config = dict(
    num_hidden_layers=11,
    num_attention_heads=6,
    norm_place='pre',
    bias='none',
    tie_word_embeddings=False,
    init_std_up=0.0236,
    init_std_down=0.0,
    decay_shape='linear',
    batch_tokens=131072,
    doc_mask=True,
    train_tokens=625200000,
)
Each number is 500 + 40 x the weight over its row's rms, rounded and kept within 0 to 999. Layers, rows and columns count from 0. Numbers have three digits each. The size before them is the row's rms in percent of the matrix's.

# o: layer 5 attention output (transposed), 384x384, rms 0.0976, rows 31-43,95-107,158-171,222-235,286-298,350-362, columns 320-383
# v: layer 5 attention value, 64x384, rms 0.129, rows 31-43, columns 320-383
o158 090:456447551500513442441519474461494549502490575512531429537490555501527604585457513514522500527487483408470489496414569515487453565484547533503479498521441582462524459499502451490565488537487450
o222 096:496538503481357468525468519509456482492473433505474488480502496481542516471472492484476555479447430519520475470452547536560452450559592518548486471507499536498454538512567496503546511502499488
o286 101:528545558506525472524560510535467476491477507525522552493517453554453506433461511471522502485538474506553516536499548481520584435474415498461497500487517435602447538492421498498449494472486475
o350 101:508471474469540516587437549508495533484469495521528482456459520481572421454525501468525438508516434508510537547545435471570519493435498537501527545436463476472618509511464528562467475539577513
v31 101:478534540445539531463499536479453501531573473491451483442453500446441449511473449573542484506542544447541457487568553517532460440520464490517506489539518522559461448442489548498483503509493579
o31 108:546467525460611493528611486498521507517452435501460467482456481464486525535543475538526540563520548502532496484477529517499522420510453604528541488539476431451471461503484503606467563488590483
o95 101:451480570525506585475480514511443519511458515503444424488467526410500478596476533549561453476535463545501487463478494504453536530477505518489496541475540491491489486433448481532533481533491555
o159 097:468472417524492482517460512533499497521521517501577489438431468462451469546545424521533510550487550550499550491482521461508547444493489549495507548569547464503450514502471518555474496471489468
o223 104:472520475511464474502472484485571417501508522543572495462418503476456492513484451419516461461498516498504551497490513464567464495559531502470503433485530459531544460551507483475492415509506467
o287 093:440528486529500465485490442543573507484504577572523533452534509564443545438522510509433451505558558498590492531551541472578512517535444458470514508493503570558483538555559469502486482453434530
o351 096:505488470518394499535486524458522468447513491468543500535466415500478530505444466433523445457462522552509516430529531513482501534477592471553472475520451548576523464576521517375505508522509486
v32 103:462486483507479469531502434488492509465426572480499477517461480439477524469576583576617412475560445529505454483470489502485486465467531429545523484534460492461524493518477473518483469562489518
o32 098:455453474484496493532509463481513579525456574513479494490472510444534434429486526518535469443550485525486475493460465411517492517487488535479442479508463424489479532502498480552471491560479530
o96 100:456485467435442493563467463545518483517437530484540485512498563487548393528470550520528537457510458491445481472465483515521480509402546466536498431494475500543470490472507524529449410513472502
o160 107:471555466443497458542487490535501512486488537513465450421384482468491479476497474543459429453468496504436564434529493549484493556466564508476496438518539410462478506501455487532446502489489571
o224 104:494495497462523493465484533550556443449553551474431454414457480534507553457483605547484523511489554488545550476525438542448422460541481524481503485476433523523474481467454483449466569496495523
o288 102:558482466521508492446556500562496531553507433485529499488545491536514578578458483475459542513458413490458516550514511558518509587555432483472509558527508497524488511587544487574582489498587508
o352 092:523472536474579487522426469487511526446544509463507506441525529504498530526473521475501423504529476530516554474484486421545499468553531485509465463470515520548547459548557529475458527471445497
v33 100:507563450484491498557582465476506460475495504443541515512523578479520465478504516452431520489495590571502516526470510558587543494545536474453536514491504588497553505520474536553455494480517492
o33 094:524550455431498475451554521494482465416509526501476505520477568554493533457452534484466546529483509581477599498494518517489492485485532521506531464470514522462557478448491490534425494531504525
o97 110:492500477514519522516496500453425535517521486483485606537484602485515494469515422440409509498521519476497474489458503488478518527559487470501460561443513584517578476547513473477495547525418539
o161 101:521561478498430468556439454516495488471513475501562528427527556508516513472455448466438525433552545526542500452519554511466509479437498453535523495492479522556488508437478498488478481539543431
o225 099:455519499431427428520474514496493440518452532453482471452438575465521496504509477532449517423583572496469515467512479504537500490543548464439535456514518528514520515503493542498526515479527430
o289 110:504445459475463552511528470589521481520521522501512452517458423483482514554524517539477497506442510513544478551460453491562400520482500527568485566527499456417481546562515478444547493501532521
o353 100:517562572553465510467478556452518508508488470514414499510432508505577459490469469500470444537550549508426559425595515504431487493518488530416495511548555509481514486458441492514472431438520481
v34 100:522521480501559416471529528514498518505485483415509513485570585524519531448493454454530576442513478483535536459527460522503489568512496512521517589476391519462558448447499504497484446577581408
o34 105:503521544461549472528469499476469450506486424413463543463439516493536540498513472465581539484481445458461525467564498553561480491524532534476456525452467499446513496479498518535506496461537537
o98 097:546472517476537501437492469572467533508506517460507508512492569505498534495512423485504600482463459440580496507499531467532483503570489492506511435453410515483525441474472512485438502521511436
o162 097:481463551516432458521515566523458527490495505501564615492519495455491490451458493476558571529500466428507461481583512495526481585515456510446533530488547540517521500473515435503531530438459440
o226 102:475494556437456527513527509496563455488510489466514513434473476426516550445489457523472592460480515532495440501444525448447507524574435467455526571537539524500560514458509473542512524486471448
o290 106:486509485540590481446451511456515475491544503543481435552532565527523495521487491534503519475476469520440520444537443496474517540533510537475467479479489485490510528466577479510515518483471528
o354 094:416508547538426474580524513482452528510556469470531560448501475425587529535520514466466472493484513521534417557502494492448467484503475493469503524564564485488454498554595494559474573488498467
v35 098:472491505519485470562487498553539466496502439480412504491429496560523490540469469469549446474523468498509504460489534566462466546501503442505463574521534511473511525519436522491556486430484570
o35 105:444553508523501498554478451482568503483476546434478471499556469428517464434540482493493422469540556542498519540451455450560459532478520498460452514523534502504513501527449535546518467465485607
o99 105:518494477471405491551472503518482521504417519457404479495523430532515487531592445578480434491510415575535488453426529501487546517493592459533549510503558496479514448488509529533553488452503600
o163 101:439504528437513601514466460514464462472545463540459534524499472474477468479586479492451515496538572453583557550520437477501590544609512515517501534488532535530566516575433483559507581485476550
o227 096:529491486556504502523521455484498498479476470523502535533533472495610493520481545552502495564596424495514534458485487453528501565431489498567463519515451461540530465537449442509520455522558484
o291 099:487461494532481489470522531489424493434509518498527456500513500546456466547482576507470526527435482510544412517504465523474511520478483510471470446467493463479496531487566509555539510570512477
o355 091:429517510467576457441504526564524499501526513635562534485520506489452526547411555447556525499421534524485466487493549548519498403437521420515502552485457507540451511469506542512478436429571509
v36 101:411483534420490496492565528523469499454472513558580500572414407467496440515439508454557483530538486509480439509512505446481465474475532433433533506497537509510539542538463487408473473552469485
o36 098:433439508426471429537522547519468470504514545493499539515478506542505531518399475454499546479465516511513485463486567547427453457557533528418447450555562500509542485496494522408479501572500521
o100 094:508475398505495485536514500529541441493469577548536532480532442475491437466520515426501499506496520502480519432527492537451453559481513536423543505513528450431581548440477449518516579486534465
o164 092:374443528498480544424514491599490550524482443528520453483463492528489570432454526469513472526522545536515535560557546495476520509532463544439488416512556453494535501496489533524544505552532503
o228 098:506510573470479490511509537535473516419466460528491467485454464499499498538482479504554488588470547479435476451470579532559479497473494471498483478499488461534531443516571534549462469558479548
o292 111:524462469541509515453448486475468515572436484480510506470546497442529489496523459442556522453585440506517518459545560495525451490534482532577513554485491472536507466464530495595615499428515506
o356 107:557484512487480484536545511454466476539494457421482465473526522501480582471464511560500518561443484454485594518469522470522576483583481472561503490536496600552442475527539471474484423542526541
v37 101:545502518566479496526525522536531503518447500506475492516446540459514502484439466428513503477509420546512452582592535548461486507527490534429486491542441483484507532599467513561509443469547548
o37 099:510463458551370465477507480527430529483455556468468422464597490505547458471505511508448415535471504474507556531488484527521518472509469492451507499561525539524537486534453510571478480508530511
o101 100:541575520551452459461505525544488509514506558512481489483492547582485489457444465483483498535488466452482495504455455457528548477558442522456494476481526478493512536546484508509505523490545525
o165 099:483560490511482538461507445493486463539479465535493444465521453534509473445484580490535559531488484446536561532520534557512545489597467454525549465528515526560507481533514526588456480523503522
o229 099:477521536570596507564545509492534395453477436511517491502529463527510492523529486521496454547403454544558419536495529529456475442477499523505445541539514468569478503565440460455499480487519423
o293 102:544471508452482524568471417548496474513519495503465478489448463470457568509504559548450462506534531536482530507465554496544441553560483501477520475481509497486500490523561510465544501464503538
o357 095:494516459483473496559503477481464490492519516500582475525536609516531421510552473575538510470490512557439499466470554570466475511388482484552557475514458514554560575511564533489522591454467487
v38 096:440523529556495458529474487479523451529499520502471563502545491498531457479533463479487485482492532529464535441550441548582506538451463504489552459492489562426454497454424538511508480509545569
o38 102:455490511553515490455471455497518482478515535555519566540555521499519498521552522487419453484534504467501492494495510494504560509450449447456492417476563492425535512413492523556483530485478580
o102 101:475460483523470434557452526513587402464586534517529472496552416491456543540571509426406535499456540540457547532479441535488544485441520543532461462492555502472490447481452499466522500463463582
o166 089:536563465518528434445477543507524489529519501510523554526446399549519505557525505478490440513477447507478564525522495537527525537523424531473473482492486502426472520489456491509480457519468539
o230 094:483503537476591473548534552532523462499355418448502562486510472494482537438509510496513576498484432617470521528542465487561484562558469586535507486526468490512500488534442488478511439484571402
o294 095:467474429453604515492438555583484454424474556494506421521577516529493457501533471492496426514534481505531469498412533481445558514488536501462542529506494496454572519505427560502549537512502524
o358 106:523482551438479487511474435526424529509417465540498534484425504459549403444483526555458494490412461500472473579503521483443457525595543489534510443523522515543483448536595489491515493446479463
v39 095:525475536488561469511470453537515495422484519508437473481415453505484493514466574491470485514466510519507482534529510556486487534497461496521497408495453490489536520517574495575493489470525551
o39 105:447553500483608451481480488513531512460501532504466453431423488563516595556437563486491533480513416495573511534454510524515501553525487583547499460521518513498388551543509484475450485500537507
o103 100:521573497489561529481452599483551456487592439500469583468461549420490463426489535578535520523456586486506531499482539477555510542483468469539547477505434513469490565533512443460466424515509479
o167 097:514439539472426482545579449541424462510526483489471449460432512511539583531436536492504518460512496477521544459482529474459505579560550564501461451531626476529453492510551570550488433467566470
o231 098:508486503456443474508467601522520528526472473571504547511448516479547430414555497499465492557453527530491506540520506463485468569467439491477485477441523466571616475505542514453473532533489541
o295 109:568619503522421496449531533451526500528488497500525496513567457446467482570495482489570451462550518510467539452518481560559517421454486500522498585492500441617507493514569496467507492509545434
o359 103:425530575460496524486489463519544540511453513458457583534475544522547505512535493488447521553525536456504512505529415480554476528502513486494512570493490522476533442518451487576508412498464488
v40 101:492470538473433450546507484502434528530555524443480501472527572471532527480454542494449563435532427537512465487486538463480502513549560481526487530433561559444435398550491553496518456494524492
o40 097:479500504540347487517534481562536570505488603457523551476545555453461557516461521558434521507493527512514513514475521440531484496473540487524557527522551536545479390502531495558532469420552386
o104 100:496478509512486435544614500488490456492525583497545440530491502585466500452424540496554518438570431493578503518513535523454516502560443509537525468415564523557422459577544564483400451499568463
o168 094:575540509457437494500502497572530565493534580548540476461492516476503546471433487510489511514494472513572526523563541489500529424640544417499539548448532500534484446512549494582462467491530450
o232 098:474518538513489507561470506469401518469502519562501499531585487464582510530515466496459500526494559527500464559557484494461459564513545535472415516403509499470449479540504493525418562503444495
o296 107:506485466530543540496462442492526509522501489482483496503440508527450457420525475523552447506473535503442579483509532493464509486424504454542523490598471439480546564539500496444536493511478553
o360 096:528543561525472482520505516455487512468405476601464554505493497521501517469541457549472509491529530498472466551505529525517519522580524456409491534506446484472565608464475467517519545526516558
v41 098:505432496459517476560510509470432560478493530540492513435491525480552499560464546467487459466470473533503554545502534507492545484418485473501535524463496482411534531534515533622538508480426497
o41 099:528440504440452466526489497511498528512495529479566465526488513514492542503501518467589512508503514511535585514503451537494542429428512444453456536505474562457494504507494556534453429537478494
o105 102:516561523461481563556501508472505550538521453511517480491444529462515473594515493562518406461441485504566505545476534498506548444516547501531483491446577553525489525486479563579446491453509504
o169 092:457453501490527485516507465506566467542468552469555428505516467554479521518493570499526386474524466483561599493603484526533587538470522502459469475474471434487516501434493532595539447467513477
o233 100:486505468493497455484513511529546430460479483452488499405500539511481563449445492497465520423441499502463521569453507473553477507529450498457487450475457503522527507545498438463539480467495507
o297 100:505486493484476600539464538555473467477585487525540491501514529517544475455493414449501524481493530465542453405526514458571437379580505435519525464559539451451506534514517499492444547554451523
o361 100:518502475545543407527527480408507430592439523542520463494530475502526565557586628443505471425455523492470526497460609536466576473546491493513454498466504515511547577490504472456512538468550593
v42 099:465497462515476553527486507502487489499533456510469431525502492541478554511414515473510526475541547518418541502497445515465460491462498510557533515510513441440531540535476476524463509421500574
o42 097:495490476458473482504504449479436487531564505522582500491507558526472532552503489513501532447548537507506523495507546525536476483512461408508508548515454504518456501456524473509497512503552487
o106 099:490545415501516511551404550476466446466528522506466435460487483429463547459495468525533468478494512454512537534510509494452502500534502498539507466500477496493536523495503490526532460472472614
o170 099:458462505564426540514494469520441503461570479497488431514499513490483478544488465539554495454411577486506507483535523531436461450485484436474487520475449517443485477498530467534532555417483549
o234 103:523531475527446472563523554477463467514510403512491535471525549552481494490434545541519500488504549412449524480565497474501545529471541405533479458505446499462515484492478467536495473519443455
o298 105:513500515462456458479511541550537476512434532464491515527476538506575461485533577471564563558447430535487478536468421510499456551510479529444449522485534516505485511500486556433548527564506480
o362 100:474501563443543493471519482499476575547481433480479545459569494416468543472517517546494442507466532513506459462482479486484528546469576418534515451487471485506531527503533458499544554516473436
v43 100:558495496496503526441494482593479522465497425559566436486450554575502461422466514519474498546472550383531550446547460495530495477434503476467521549502538510527394445437504442450517431560518489
o43 107:523482507432539439494593490470519585462524488442487541506455523487492508530494571450509518501465512435502571420493516467529449442500440458489480528507493448454417447472545510560510502550470540
o107 104:504512532508457536505561538539450590543459529513484419483513475548469480512455472511534489499540539416560518377561439565459451519498499470458549452501537471580531504438516544459500523496488459
o171 099:562552442428560509521529457484527587563538494498509538516534514462484466523474480464506467465553569458527555456452543462490469522480556472513511474483496401438435517514487526533492488426479484
o235 102:522399479531484483428471507474527471527500507533466497486501578482568464464503447527456463454558517436581492516485502483543484471557507503511499497448506531459470461501591444533531522475445482